Part of a small language model's weights.
Architecture: LayerNorm before each block, no position embeddings, tied embeddings.
Each number is 500 + 50 x the weight over its row's rms, rounded and kept within 0 to 999. Layers, rows and columns count from 0. Numbers have three digits each. The size before them is the row's rms in percent of the matrix's.

# layer 11 MLP down, 96x384, rms 0.118, rows 0-95, columns 256-319
096:501600503471504528588484560563476471578441558502541567592529497486491520470558496551487477577505586536479495432520519531540536538506483511475592413483473500547483509537473590565533496494407519
092:468575507476485583474508495525380543528491534503520476566484524459553404528533564483487559463535564676542527518461488497486562517473560504450407446562466501504468549390509485477433435532515501
086:554461469455386511452519510498553439525568513605524577414536565443561486513490505531531449548483518479497507511507513577501546454487494581471470528518466450409459513574451449459579532580569549
108:514531458434444520534515488495505509532530487478571558557501557491454583537526445563534485514510493493485494538566447519586605442445493504544538398542508465541521558544477565484527514511410511
096:486450455547453539509576488481543425532487404509471505503561571525542529536552625521577556461461538476507451497542294494528473438475485523519506505532506535609528518536569426484578469458508553
090:451467458511546487493483574482409517485423560489405501529534591590439546497496502469495485477452521548480557431516570547608548540494430511493488543497453493384586474497600580496551464492489542
087:516548582520559570537517516641499519560583550559438547565495532476579567564556483438467564536550452417496493488500426493549591494484528482593532530540532494475483461510511397564476512601565612
090:579406487555487525517515499432537379467520436454447517479435541514545508506498390504527510411514511389588508494478465503499453426511511450494573475464547505508430488515519567402524517513495524
100:507497489378571485402450509450514510527510515518496434463458459491506391532527476613340601435458562585483528459506453389440576495482423496475494487525499515531486521465490521493448544480539521
091:559508496641490537557486463538583425528481449426509507520403469560497446493521541427609576448526474495503518395493638595466470548539498491483504427458431497439508407422514459427469586391523557
102:484435455498529486514455555462524556491504469531531478478584634463520552499505456557634561516535557536449550625533485468476552425560516462508611603560574515453500511480542467464557440527535477
099:528516545518491524477518456448562529484491492529501480520521568523500502533456563477470430434495529466485582495493501499467483393554555500481461419547480509576550500592463499460493496558519507
128:488517419461444506475495495431478469528530491386478477497479537525489523419549461520554522480511446550542491467526512474377469504516474521488457458405546489523535467540469512498528556496463574
120:361540513464530574501561408459548539570420496466485489486390541519564396516592549485599441429526546412528515437426572599444467489628499438515408431505511482501530522508471513580498518493489414
096:499421499569593467539490422510590516488606498473444531509500520546474542523523474443512474470547495456494525532526542489480493604558437477472494449465553479602534558627482472410480492487521540
099:507513534510380522485528463520504464539537424524498508394483521533493420502511441500441552563576485451492492654506507377420450426464540446461564528567434458484506432590503390455589501468513523
109:468571443631527505542538527484516551498420482449570596507596507397516574498481511565399453552450553535491391569570568419512471561443521534449508470493528545515591444450510520465464492483489489
094:548545488506412485425442487488514428494564489485380518457498421547437519480484550427478536489446476519482539509525443494510418486449462544592367522510455437516577509581515458548473495533442497
095:502443560501496534388530467461525489527524532518469415450488433514471502471468465532504430575555577504485520548528428577551521504559517439517445466506435621510528525532406497471465507455507488
084:488486511554433458501456494481586522467488572488499490583520555515512456541556545580539605538484500495548542461412518517430386535585504492483623549572542482505451549573437574521539452610469476
101:504510494604500507462503507568459476459485507476468501430466420477445484544420544539467488604520544456469486474547466480429522500474544550510398485521533466459398570568501554411503462491516463
093:540560512540428474547523489460434357488650453485463515459409563460437485456526481473473380437552444518544489505484482518542422590474456492430473581502455481539485566552494562501441491524427500
114:522526464583493485595527619472568480481590511476483538454568541456480400524492547505531514428463478484533536448509532539460401512516461461551536497446573491544458502346504586415478469439497452
094:559478513533539565466411538496508520545492543502474507598587386535519394536476468480476489539469545566479505594433461536519491494509541488522581470510536561489539561419539443565458489480576519
094:541441509387532501417474455462548496469441495506508489499543554504486493444510468403542496494527402559579492475428509523523517590450484554486466442513473465480478552586443416509441524455456513
092:481541525502545438441512585376452488518498533442468468454430444563521475481570477409444422484508497549518523503543502429584540568493456570584481570499511556444493512555519474505454525512575462
093:515554474494397514466555557516484581507510539547550508506398535615519529475498477512459555542500457528464529485446536541519455458529486532472554462488510498456473471481586537538502534479506536
092:494546528575478491492570462542456484597500508497467417410612551526536410544524595560475442528504527458456503421451485546534523564493531499545402484494556510476457491545550526534575531534519454
090:492512504390454568558527429464450509509553490545466469550551517561566532500463501435548519408490454560415539521536399437551561575621517504485604567467464479528441443484413432541511495487504493
110:519423522496396477494522540438429601517415450520510521524500611423528469492497540524531503516465540525608497613418423369600535529481511439504608487552491549529520552497548527481487533437496530
091:487448471446535486494585452498411517516587448496519534514475488502487537465472435373544535471473496461464526479493500510525485564546537435513426480387487487489538451427520501524514496494489530
104:483475537508460552495520455531548512509490508421491482476476405495503597514474588545438495472443383569512505605479509447482503507547544483495514489482504500296473500527537658434484547471530588
102:484470499540398541514554539549438459555456466454480474505490500484560509530507386587442458524478569482571520554498589493456557492544485464503546542512542482513499489473515378533537594482499490
098:532473470563550484525462597457493515493515448523513469386611540420579463483469498513532508425446547453508434473475458501539465607404465531509513536515527499479498507498475546579430474465492454
087:488467494393530448469545443534515498433457541507499519480534576489460479511443504451548500583511496587478537472442485416519498551509449528435502411532486495557506547513547482481418470476526489
101:463510493560504438500475508566506522458503471514463618407490535435577414469444516488515527538536533473477499510511572437522485473516498428418549432514534403597441535419569470533475412461533478
094:406474496439436433524378484470411470522592433500517432495521566444529559528541566419454542462477552424432514497532493517482511437533484563516498433497452516588569529494450575478551450486451460
092:444452473388536451482485535526441493563576524517455487489481523544448545591482472506533476516461571588500451535448514378442465503510479408526608387527549449597563566477588417470541571515469465
098:480477523413477529580547516521496497493642555455414522508564490531490636479410443449532514534543497454492512482581587627572507593494560534435523520485423618406414538443522453566503468552499437
084:437470511387532457525490448572486464551502453460524519450480576533483507438536514379462559542418499452449447478461343522515464397378498460553513471489550598459443525582471445507513564380445533
090:577555555483597466499521545502558473503404595470503449566561403518571534493521461474506485447522502480447458464495511496534503596386549497537544575531509522539506521489555559543470525518521489
103:538535460558485480619494434488463528525501495472471557633558541603403526474511469597457481593462485463512440527540454502447531462456506520441531554530434495467432402445413455374453520524521454
108:522515488406533549395429476484500485511516548594547525530505347420496451454512540485496555415520537335453521475430507595434513473486462433553517553464411485504507455559506548442492524507458559
097:476527480527585508611533523407538538517576462520453458541574588501549505469496441578557507482490422549434517560495478479568540519484501468531407555471444522437630424458532561593468554478601529
099:533567527532511495542431523482468533522409495455467516523514504476477547450536519591569490541509420497583509439574528516523496487470510421541517555515400520476433435409603572558503561534556510
131:447420395500556467432390462450475545482491414498447502568517508488418500497510477459389499471480541643430449487486508458497569485430518565398534515421470515510586539515502467462533478479504522
093:529408453517507464470562502543514559548501469435519494483483470518469500434509454535453605477602485471493543422487602507550529508452449601516526563492490489572467439564438498497515531505584507
101:488428523425529512423479519528519647486400494497551460562510525595472511546495473514490503364577498578488499552397549420500523480506539431534520501505486514528515489493480411405533544415457527
104:466546567500532432476502457527459470514544511474468438492427462444492475504521567490483486566493464551452443478505525435508574487592420505554486539472461555472512434448430374504552412573474472
097:480499501482475475551509439523435490501511443465471543498372519443552582486471405505559511534479514524506468406539493519492421451374523471484449514499543543524521535501547558521548515504559488
088:521454503508455534455502499501464566474568539590548491547539423504411475619425535494534436476450567487471462524364476518454499421418529595488528566526512526517502508426530505413486472477543486
091:572578494464514547476556503493562470504514525527479466496541453436498565444490471424536421503478452453441425503616477526511493492600515414488457477500452477494550471420503383449487531517468506
086:401525504464502542470486479516457554560454596531473580465419429496503489534495548460532491485504601516528583520493592520539576585489457520514543514555500477508400481561491516560542563546425539
097:587459550527580484561499508533519496383451485552568556620512471538546543498381501515447574519541525433484506582582524511454499471464558475471530580499444514553504440519539578459578373527368492
095:488425471552427501553489546452547519495582410464461502455488442516498446480505550481440565487539504431515544550505516497485485353547502489485585490532456412495410520448546485523523492435461552
104:510466451616481451428506498441536588482470532441496542512430553459516404530464485530361541514559468515495480487479551441574403553619453419521472497412582488522475478557509506442533514530424502
115:569429557525524486453488432405506422502532536524440508444538458429461497493495537468589439433500450611552490426513538482501547527429562585520486395531538608509544513400579479603521446549559509
087:496478481501541536502572561488515432498608524488487551543479515513542533445475517482448405530486485483483448587567510472510494475576390439529547505451586397463448532516498497594458526374586528
101:486478534461494478553504448388541496518495503444498335539480486507514587447581384553548461556517542504500481553489611415432492470465526536499476500556548401421495539501519529426481505497528530
108:459491514453381510500474508569547521512481472526508514485483461436499459450558467595480444543521438535444416535550447520449434510490465483587519405428567466517494481413470480452451571451500517
100:496540521482533544517488551503547490536482547529527499591557547619453600509522453487427530502525444460583538545575517496464481548530536514524537497461526549475491508553491485534476484535469500
100:479534494518592522507410406538543471516464503466605478525525356507486517514517526394489552587515537589441478373465482440455552455389521525473506435487542462610529548467521463430580554511561519
116:489463539558449537498484498587474464485465555522515488441467479536510536515477547431568502442484482422593560448509564547519487488477478521521473624446456486410432466480525515510496444468507547
109:524582528480446483545402545556442594443451552542526509545478511557590539530524590344600501523504496511495526422533522596517425525507519507512509521501544518361500499464509555543498486437383444
093:479463483617488514586543563539574524540417511559551485480521537476516588460479484581501517504507469523559446457551447590504465502470502483500557403561457496389464568530456512398463462471424434
104:493505460498524458559479443500525533523487540513491475514484542484504543459554373462508451565499429492512499543509529507414520511483487565508538400440527540458548439510316558471451584534491450
109:521470536480486495522504442465544440459493475517567494483530531490557503486512468614484487509418412389580505458409504489500465429382547516482470552466509550608471509508527524568576528432492486
111:516469525389507491483503489483523502494395609608480495588477498578534460596463433567490492539528524531508523568438592466654537504474516562486466446592528541485578495507527520558549491512453458
098:500450527466393514458530571521613384456598525559563458422512587384490422479525568556430504486461509463432534422515487550492560419412494474503431520516425433526496526439418446489522422501518479
100:535466455598605465476543489540537510375466612520486522449416452462466498465468449479469554532458530525446490510478419535479494597563564523486648516514511448492506504523455472594502523548579501
104:579524482455573560451477534466413537487451499509498563424418557512461526597462476570498557395516531468547489427555574572503521485464513480511385486499498551576437494504586535503512472492479489
089:502536477527517476458510504385454461462372494572584465492495376548571436511447565507418608417482471497479496563439564410487489530456410517447500547423506445469523490465547528476532464501561475
101:461466439437520551571500442499535543532625444525533557490589413452524442427495520473522472518594555459476500462577471524474431573548514451479533581494486473588574489498468435435411504577466561
096:465515520439477578498509475414536498440456482436569460555491524493511431569564541474480459538468494700508527502416542406439565489526500477459416510482447471508497495479350477487467556510510567
094:481486531508548501573586621581526496494456488525475420505573434553523449516550553517484405466488554536484492469508471595487424475605482544410432454450620471585522537485483367541482481464499469
108:491573484527456512508454512517535521497477512498568466491487463495532487444542529542441506498530397456559481410476601421436434482493488524487539623411556457418471512462441468510444484673496491
103:437551533518497462529443438450498486431502473475476504518492538485536517516460615511487446455363500465518503535416446412478561513447551513503474385510522461533501420514550444518441502587536517
098:549431510430551471521455506491528618510437435463525453644540570463526483528526463496511505494511573548510508605485525496483497435508447540503509332480523537522596547585519445571557424539493400
092:522554503532523453496476462575567435457523407531430577410469497537469461571517467562385548508437539474467542467481559508572423494526518517451458511480554418526569410527503530536495505454583437
112:538597517550447458465519489516540455504612572457491508453531391626440573439470525498534488514567474552425527606562443558449521575603584538548496579556442490514502553478401522539498531504508463
102:452584526536444471525448482522376555522408517476560510518419575617445461520471456450609612526575468496423501573336472531521500493502474536499523486499466574446529432542503489518485501536506457
101:488505522429464437388531553475571564496391466468446410419486452510504501580527551547580395508427504463593531383578484550432562533556521379558398545532473475501497492506521526555492427534570506
100:537420500402552475594490523561556495472502374492551568508523529471452421527492470551450358574392578552475466558511467559580548448596494536529523446510512430430512460518467423544516513442451524
099:469514553496573473488477517596510496495598441561474459526424447440509490547487484552463436501544488482542550474531435618490494470599512539439486580533512560504550528451411563463511471506575557
100:442574494506467513443469505493440489446409548449542568607503508407509518509464452471683459505488530469517460518568505571556489495444482548500524496476448479579489460502536472598484491566521472
092:538517535520504440463500471519438516498362436503481596493479556511526562469489601530532392464455528412538508412564393554549492510539484541426585569490512508468499559503507574455500439555484496
099:472438434467458438476525526546478524388476556518584561493506501520452506514391537480480551539533479419408402443463485527470441499538499530423509482440528519466445495444503541429504476459451459
099:544422456512585540564487482522432496406541466477516459488435471445530470429464554435507466475457454514513456536491485485526466441443507459504325493563432557464572462559466590588432454476492452
094:442484513597463583524506464560533480565525470491584438506492371495453538489548485532448567519478466531520518421546491390464469501473447474547432482583506531447515488490505495549418492398515517
123:509590516428444528521528489518469441464547522455486445423465419520496556479526487472479475521508524376562462470460516574456523494518500527461394548457456562459455468491471436514490490520468552
106:452547499552538481428494417601436446512475448468547503460522420431463430503497396418556499548487515502622479466390431468518488507501514580479511442474566506509420423519485577453472448547546471
115:520658487522547548563505603475499516516644537515428504499414447479477490469503479479572602561562467525559459452610520346541464573508459494509562417498533500499449513482594449478425523510485448
106:487485509481462527565520557370430498499457485588391505508490494505475502466543562499669415438492486519420510482547477554515511502542492478555400590542499539515542415566411530474495520501497522
099:547537519536498546487461523576523483490500435471499441547554533527486434521546535538550517500430444500491528597475407479485470429419550513529419550518522469472542514489530538474541532470522403
107:548453553567601449459529406512476476518488521511570518459559503449464508474426540449368463514594483606357477475581530509503429524466432513574529553485477543585452514544623524551500481500455514
098:489557512522575532504495507441436530540449493566626461459586493514441450514489488484380523540494503416531574657519485399445552552594584460535498508503544472513468570543483470496510546479485487